{
  "vocab_size": 2048,
  "norm": "layernorm",
  "attn_scale": 0.177,
  "bias": "none",
  "init": "normal",
  "init_std_down": 0.00323,
  "optimizer": "soap_variant",
  "warmup_steps": 200,
  "train_tokens": 91790000,
  "max_steps": 2851
}
Each number is 128 + 32 x the weight over the matrix's rms, rounded and kept within 0 to 255. Layers, rows and columns count from 0.

# layer 2 MLP up, 384x96, rms 0.141, rows 172-188, columns 0-95
[[ 75 127 118 117 133 111 160 103 139 226  95  76  94 169 101 151 153 189 129  88  97 136 156 174 148 130 128  87  94 141  57  84  58 154 129 128 121 151 154 125 140 186  58 138 138 121 134 127 130  94 144  82 103 110 129 143  91 152 144  82 124 140 140 125 123 110 106 136 154  58 173  93 102  62 117 161 129 173 135 162 106 123 151 126 149 130  70 142  96 114 150  85 223  99  87 130]
 [126 145  82 107 139 137  89 165 193 153 105  45 126 161 116 132 116 210 130 163 179 147 110 137 109 153  90 139 121 127  72 160 142  82  79 126 151 119 128  85 120 142 140  95 132 125 100  95 148 147 156 110 164 151 153 138 193 203 156  93 129 161 154  85 174 149  61 112 120 153  94 129 133 100 131 103 106  86  87  81 175 107 156 111  91  57 135 120 167  88 200  81 133 182 126 122]
 [127 168  99 166 159  34 182 110 187 144 106 115 102 152 202 140 159  65 132 125 100 147 129 121 154 152  88 116 140 152  93  83 153 130  94 207 159 155 136 201 137 161 138 166 139 119 148 114 141 155 194  71  88 157  88 176 118 127 156 150 130  95 123 180 135 117 133 125  89 162 167 101 177  78 170 148 140 140 106 100  71 167 177 124  96 156 187  96 142  97 124 160 163 101 146 144]
 [108  64 146 133 122 120 104 132 159 135 107 126 190 154 127  91 192 148 108  91  87 178  71 130 127 102  77 167  85 170 133  78 120 135 142  58 134 202 211  93 109 133  92  78 103  73 157 135 163 112 142  99 161 123 141 115 142  72  88 100  90 157 188 202 112 132 179 123 150 184 127 188 181 154 142 132  86 175 117 140 153 108 114 123  99 135  80 103 154 155 129 166 109 149 108 130]
 [132  93 164 158 104 127 126  87 146 131 112 164 179 139 160  90 194 112 171 142 132 152 140 119 172 130 146 147  74 137 100 124 103 107 112 107 106 132 142 129 101 157 135 125 138 147 101 177 171 134 146 134 118 137 143 126 106 123 144  91 161 105 100 162 125 141 155 116 117 115  96 177 137 122 136 102 110 142 118 157 165 109 157 108 109 146  85 113  92 182 115 145 158  46 127 140]
 [154  73 125  85 127  74  97 181 147  99 115 104 142  76 161  99  80 198 133  35 134 198 151 100 112 128  86 130 118 138 147 133 131 207  32 151 110 169 198 144 130 228 113 125 102 120 147 182   0  99 104  66 141 113  89 190  75  73 132 178 145 144  90  74 153 167 138 148 129 113  47 166 119 108 169 132  70 111  78 174 149 123  64 138 155 119 137  99  81 141 121 138 168 123  64  99]
 [143 138 131  63 140 132  90 146  98 193 129 120 140 104 152  70 148 161 143  60 138 128 148 130 189 197 126 140 184 160 107 119 101 102 175 137 113 196 151 104 112 130  83  94 137 177 139 126 111 109 129 102 120 108  99 122 103  93 112 100 138 167 140 182 123 116 174 105 105 124 155 186 185 111 133 178  85 187 132 103 133  64 114 154  32 143  78 137 108 100 193  98 163  90 126 117]
 [157 100 144 146  96 184  88 155 100 161 122 120 134  66  93 100 195 159 151  85 152 142 132  82 146 134 129  33 105 127 136  98 187 119 121 154  92 223 166 165 141 143  65 117  96  76 128 165 114 105  76 165 111 107 127 114 136 133 118 120  91 168 133  71 112 121 133 100 153 147 122 104 141  82 147 133  77 192 112 157 157  92 111 153 182 139  85 111 156 132 116 185 154 135  81  78]
 [ 75 118 125 120 160 107 114 131 111 134 111 137 134 115 141 149 113 115 148 112 115 126 112 112 135 101 116 151 129  97 147 132 169 160  96 147 150 172 138 130 123 105 154  89 124 136 127 120 116 146 146 133 114 137 127 135 117 135 108 126 119 151 162 112 155 109 118  84 156 146 143 148 119 133 139 157 130 124 104 109 143 130 149 128 130 145 123 144 152 128 120 124 123 138 109 119]
 [ 80  85 166 109  94 127  78 103  97 105  87 110 120  70 119 219 151 151 125 104 117 113 134 121  66 186 137 144 148 121 121 162  96 143 122  67 110  96  48  89 124 140 143 127 117 173 119 187 121  71 126  91 155 174 128 131  74  43 145  55 143 171 137 113 160 122  69 112 112 146 174 156 106 157 110 149 107 118 106 133 144 146 123 147 141 130 124 159 106  95 131 191 130 234 172 128]
 [133  97 165 187 135 133 126 115  75 157 157 144 117 131 122 195 104 107 153 120 165 125  79 109 131 103 136  86 128 114 129 123 132 121  97 140 147 166 150 153 125 115  73  64 114 102 169 193  91 148 136 144 130 119  90 105 133 143 115 140 149 140 184  96 171 128 174 116 153 152 185  97 167 115  44  90  74 126 178 143 135 145 116  96 131 121 179  67  94 129 189 123 141 124 139 108]
 [105 106 178 137  20 123 161 126 128 129 130  98 145 142 125  99  55 200  97  69 112 192 177 176 133 240 105  86 147 106 113 139 166 125 172  76 170 129 146 173 120  96 120 132 103 169 164 132 115 123 180 163  88 174 155 108 153 111 112 171 120 123 129 101 177  58 135 104 185 190 163 131 117 109  81 193 122 191  82 128  40  87 157 165 182 141  32 159 146 110  97 150 164 161 144  89]
 [ 52  87 171 118 122 127 181 101  94  72 124  94 148 126 144 127 103  80 193  87 163 136 199 136 171 162  90 121 154  71 123 104 131 116 136 175 197 106 140 159 100 141 126 151 197 151 115 105 163 165 142 101 138  92  89 176  77 151 120 213 154 109 137 167 116  94 144 150 112 124 156 132 124  74 113 109 146 223  99 102 152 131  96 138 100 129  93 100 104 175 166 144 197 151 169 148]
 [197 100 169 109  81 105  95 168  66 171  86  91 119 204  66  83 131 131 108  96 154 151 122 129 112 147 147 115  98 127 187  62 133 151 169 132 131  95 178 117 167 162 105 126 108 121 148 165 124 153 191 126  92 159 139 154 128  74 179  82 109  77 148 193  91 140 134 170 135  58 175  90 128 177  95 106 116 204 187  78 133  75 145 125 102 114 131 141 142 163 168 164 134 106 100 156]
 [ 51  25 124 179  84 123 121 150 159 130 119  78 143 157 129 114 123 129  92 130  86 128 137 153 127 125 114 224 135 112 169 117  65 127 153 108 173 100 137 130 152 137 132 120  87  80 110 192 153 164 109 123 125 125 142 102 104 118 119 168 157 149 131 176 155 114 147 106  88 154 108 156 138 119 132 112 134 130  96 164 137 132 114  85 117 122  84 151 167  79 110 172 137 159 110 140]
 [133 149 119 142 156 137 102 113 122 140 132 110  99 161 107 163 125 133 130 119 132 115 110 140  88  88 138 146 127 138 112 157 148 133 147 114 140 172 167 175 143 136 170 115 129  81 108 120 130 134 163 133 151 110 128 131 153 163 123 141  99 140 159 145 129 135 189 159 163 113 128 126 133 156 131 125 113 132 128 110 151 121  87 130 145 133 142 115 152 106 150 156 133 140 124 137]
 [ 50 127 192 201  94   0 159 109 180 140 128 121 115 216 204 156  71 129  24 195  85 147 163 192 165 104 183 159  90  81 161  63 162 227 163 156 167  91 100  94  87 157  18 143 143 242 125 153 219  51 173  28 154 157 177 165 218  89  91  82  57  68 129 151 160 212  52 186 114 118 133 169 182 134 184  87 169 151  47 145 160 119 192 126 196 145  78 159 161 211  50 116 183 135   0 146]]
# layer 2 MLP down (transposed), 384x96, rms 0.124, rows 172-187, columns 0-95
[[ 80 126 128 161  84 144 170  87 146 126 121 127  82 143 119 143 172 162 103 115 121 143 165 134  78 139 151  94 138 108 105 114  80 141  73 139 109 141 109 198 112 123  79 139 184 138 115  88 144  94 131  68 132 137 154  96  94 143 146  98 167  90 150 148 162 101 166  93 140  26 139  90 157 133 134 138 152 154  59 110 159 120 143 199 152 168  68 115 159  93 154 129 191 103 104 109]
 [154  98 121 118  87 120 120  89  91 154 190 164 113 166 129  84 102 120 126 165  83 125  86  84  85 150 144  93 141 186 154 170 137 126 156 106 165 121 163 177 122 139 133 117 136 224  76 156  95 144 119 117 125 161  79 163 144 163  99 126 149 115 107 129  72 210 130 147 174 180 109 130 172 144  55 154 150 153 152 142 179 169  53 154  75 166 143 145  84 144 107 117 108 114 142  87]
 [129 123 174  99  83 198  67 130 115 126 146 130 131 129  78 131 159 168 101 128 159 120 126 160 107 135 197 113 104  86 121 179 118 146 174 112 142 130 118 113 116 100 141  89 137 171 102 139 118 137  86 175 129 105 144  79 132 151  85  97 145 145 141  87 138 135 138 104 198 100 125 135 128 155 110  82 137 127 163 199 160  76 108 121 132 114 115 156 104 141 141 105 121 152 136 120]
 [189 161 110 138 209 159 105 167 104  74  70 109 169 199 139 113 152 135 108 159 117  96 111 143 157  84  80 110 130 151 167 100 152 121 122 130 100 103 101 106  54 133 142 101 147  80 175 107 174 255 105 167 118 184 136 153 149 112 120 157 100 153 136 137 102 130 150 168  74 131 123 155 148 150 151  96 149 142 128 156 117 143 125 118  94  92 131  95 112  57 136  78 119 143 140 119]
 [111 132  99 111 118 100 153 124 146  96 132 164 145 107 131 165 129  90  81 158 115 119 144 144 170 160 140  98  75 200 159  90  78 138 202 153 151  80 119 163 172 125  94 152  56 171 144 102 160 140 152 142 123 150 117 130  90 117 119 126 165 166 150 126  90 104 142 107 103 107 111 141 138  76 111  81 163 178 119 182 117 161 117 122 161 116 145 128 164 104  86 140 186 121 159 117]
 [106  97 129 121 212 134 120 122  39 187 105 118 198 146 134 152 105 194 128 126 175 161 220 155 156 175 164 111 107 142 208 110 153 121  85  92 164  82 161 146 145 167  77 167 175 193 179 188  99 153 117  95 122 147 185 124 166 149 115 161 106 112 136 169 109 166 129 109 215 167 134  90 158 114 114 161 134 105 119  87  99  91 143 104 229  85 156  77 145 134  61 114 139 126 112  98]
 [178 159 143  93  76  89 153 138 162  84 135 158 143 126  52 110 166 126 139 168 118 163 152 184 130 151 112 160 127 109 140 126  96 107  87 233 135 128 146 107 131 124 161  65 128 117 122 106 130 120 124 179  85 150 183 144 135 133 147 114 102 169 134 120  71 141 112  92 148 102 169 181 124 100 123 111  72 120  87 122 126 198 140  92 255 157 189 106  54 126 125  88 129  66  84 129]
 [142 124  95 149 182 142 117 156  85 138 150  83 170 112 145  79 125 177 151 199 176 162 106 162 110 116 142 108 163 190 147 156  94 132 120 139 122  45  82 102 156  99  59 152 141 115  87 166  98 129 111  81 114 115 158  75 160 172 130 116  56  80 164 108  99 103 184 130 208 146 120 151  70 156 137 101  95 129 105 121 120 168 117  71 165  50  82 159 120 136 157 176 169 129 126  93]
 [160 139 128 160 168 137 129 123 145 137 121 138 128 159 104 123  95 152 145 133 145 100 101 130 112 124 127 156 146 141 107 138 117 117 130 146 136  80 135 166  91 152 141  86 115 126 112 137 153 104 131 170 134 108 119 114 111 154 174 125 124 151 118 136 143  92 116 144 119 132 162 159 153 162  95 193 135 134 104 103  89 138 121 141 107 125 184  93 113 152 112 115 136 129 134 113]
 [204  75  91  80  61 159  69  80 159  82 151 130 115 126 126 228 173  92 131 134 113  96  68 160 165 110 134  60  54 178 119 163 115 178 164  79 187 186  79  85 173 134 177 132 146 175 125 142 160 143 154 161 168 105 107 133 135  70 145  59 132 213 126 177 126 143 145 130 130  97 237 148 128 115 135 180  81  82 122  99 109 156 121 164 127 141 127 128 152 136 133 182 148 141 150 117]
 [136 104 222 117 140 107 128 131  82 124 162 145 125  71 180  97 101 142 118 139 167  84 134 116 129 114 112 139 101 108 125 129  56 137 142 133 121  73 115 178 159 135  84 104 113 125 137 122 102 109 132 130 133 106 155 110 131  99 119 107 140 141 134 130 132 144 118 140  91 113  99 116 103 102 112 122 149  55  87 138 116 191 137  53 142 105 140  93 135 146 126 107 131 111  63  73]
 [178 186 143 155  69  89 140 104 119 175 119 147 139  94 142 166  90 191 148 131  37 162 202 165 133 196 131 111 213  67 195 118 109 136 146 166 160 112 144 121 145 134 153 111 153 128  84  73 103 148 194  66 134  93 111 128 176 162  43 161 107 139 148  59 124  69 124 112 144 171 123 138 138 140 118 111 174  67  95 121 157 104 155 158 154 192  92 202 129 165  94 156 113 123 163 139]
 [ 90  98 152 116  66 143 131 119 155  80 117 128  74 112 114 135 128 130 167 112  94  91 180 130 194 129  67 107 155 117  68  90 111  90 173 169 184 127 105 103 191 119  90 137 207 120  72  70 122 109  75  89 119 107 131 114  92 136 127  97 117 128  89 138 160  82  74 200 153  91 106 116  99 143 129  58 158 177 132 115  84 165  72 108 107 161 117  98  93 162 189  98 107 102 105 170]
 [161 136 117  69 132 138  86 126 117  81 120 121 136 155 168 170 140 158 119 157 111 178 116  91  98  86  92 103 131 201 113 100 170 116 139 196 133 148 104 116 118 135 147 149 132 130 117  68 105 144 163 102 112 133 160  51 220 115 177 192 101 172 139  62 113 115  73  94 151 150 146  91 173 154 140 130 128 104  95 117  36  99 146 148  59 133 159 106 174 180 123 144 124 106 145  67]
 [105  98 126 158  55 123 113 182 150 161 126 106 193 139 117 151  83 153 164 153 119 117 148 143 107 116 142 117 124  59 151 123 183 121  81 161 124 104 166 134 119 150 170 144 184 109 100  84 107 154 156 211 113 104 193 173 162 163 166 138  92 139 125 134 122 167  82  75 155 134 148  98 105 140 126  89 187 135 114 157 124  77  77 111 144 111 138 172 130  56 102 157 119  76 109 136]
 [156 137  70 143 136  95 109  98  96  96  67 126 106 170 108 177 127 124 143 111 145 125 121 137 105 106 143 119 115 164 118 146 142 136 179 130 154 185 180 147 119 140 178 102 132  72 147 173 122 111 141 107 159 128 102 107 122 159 129 141  97 174 205 150 154 141 173 174 153 103  77 113 152 179 108 145 116 168 127 111 130 126 101 113 157 131 141 114 164  69 126 154 170 142 137 148]]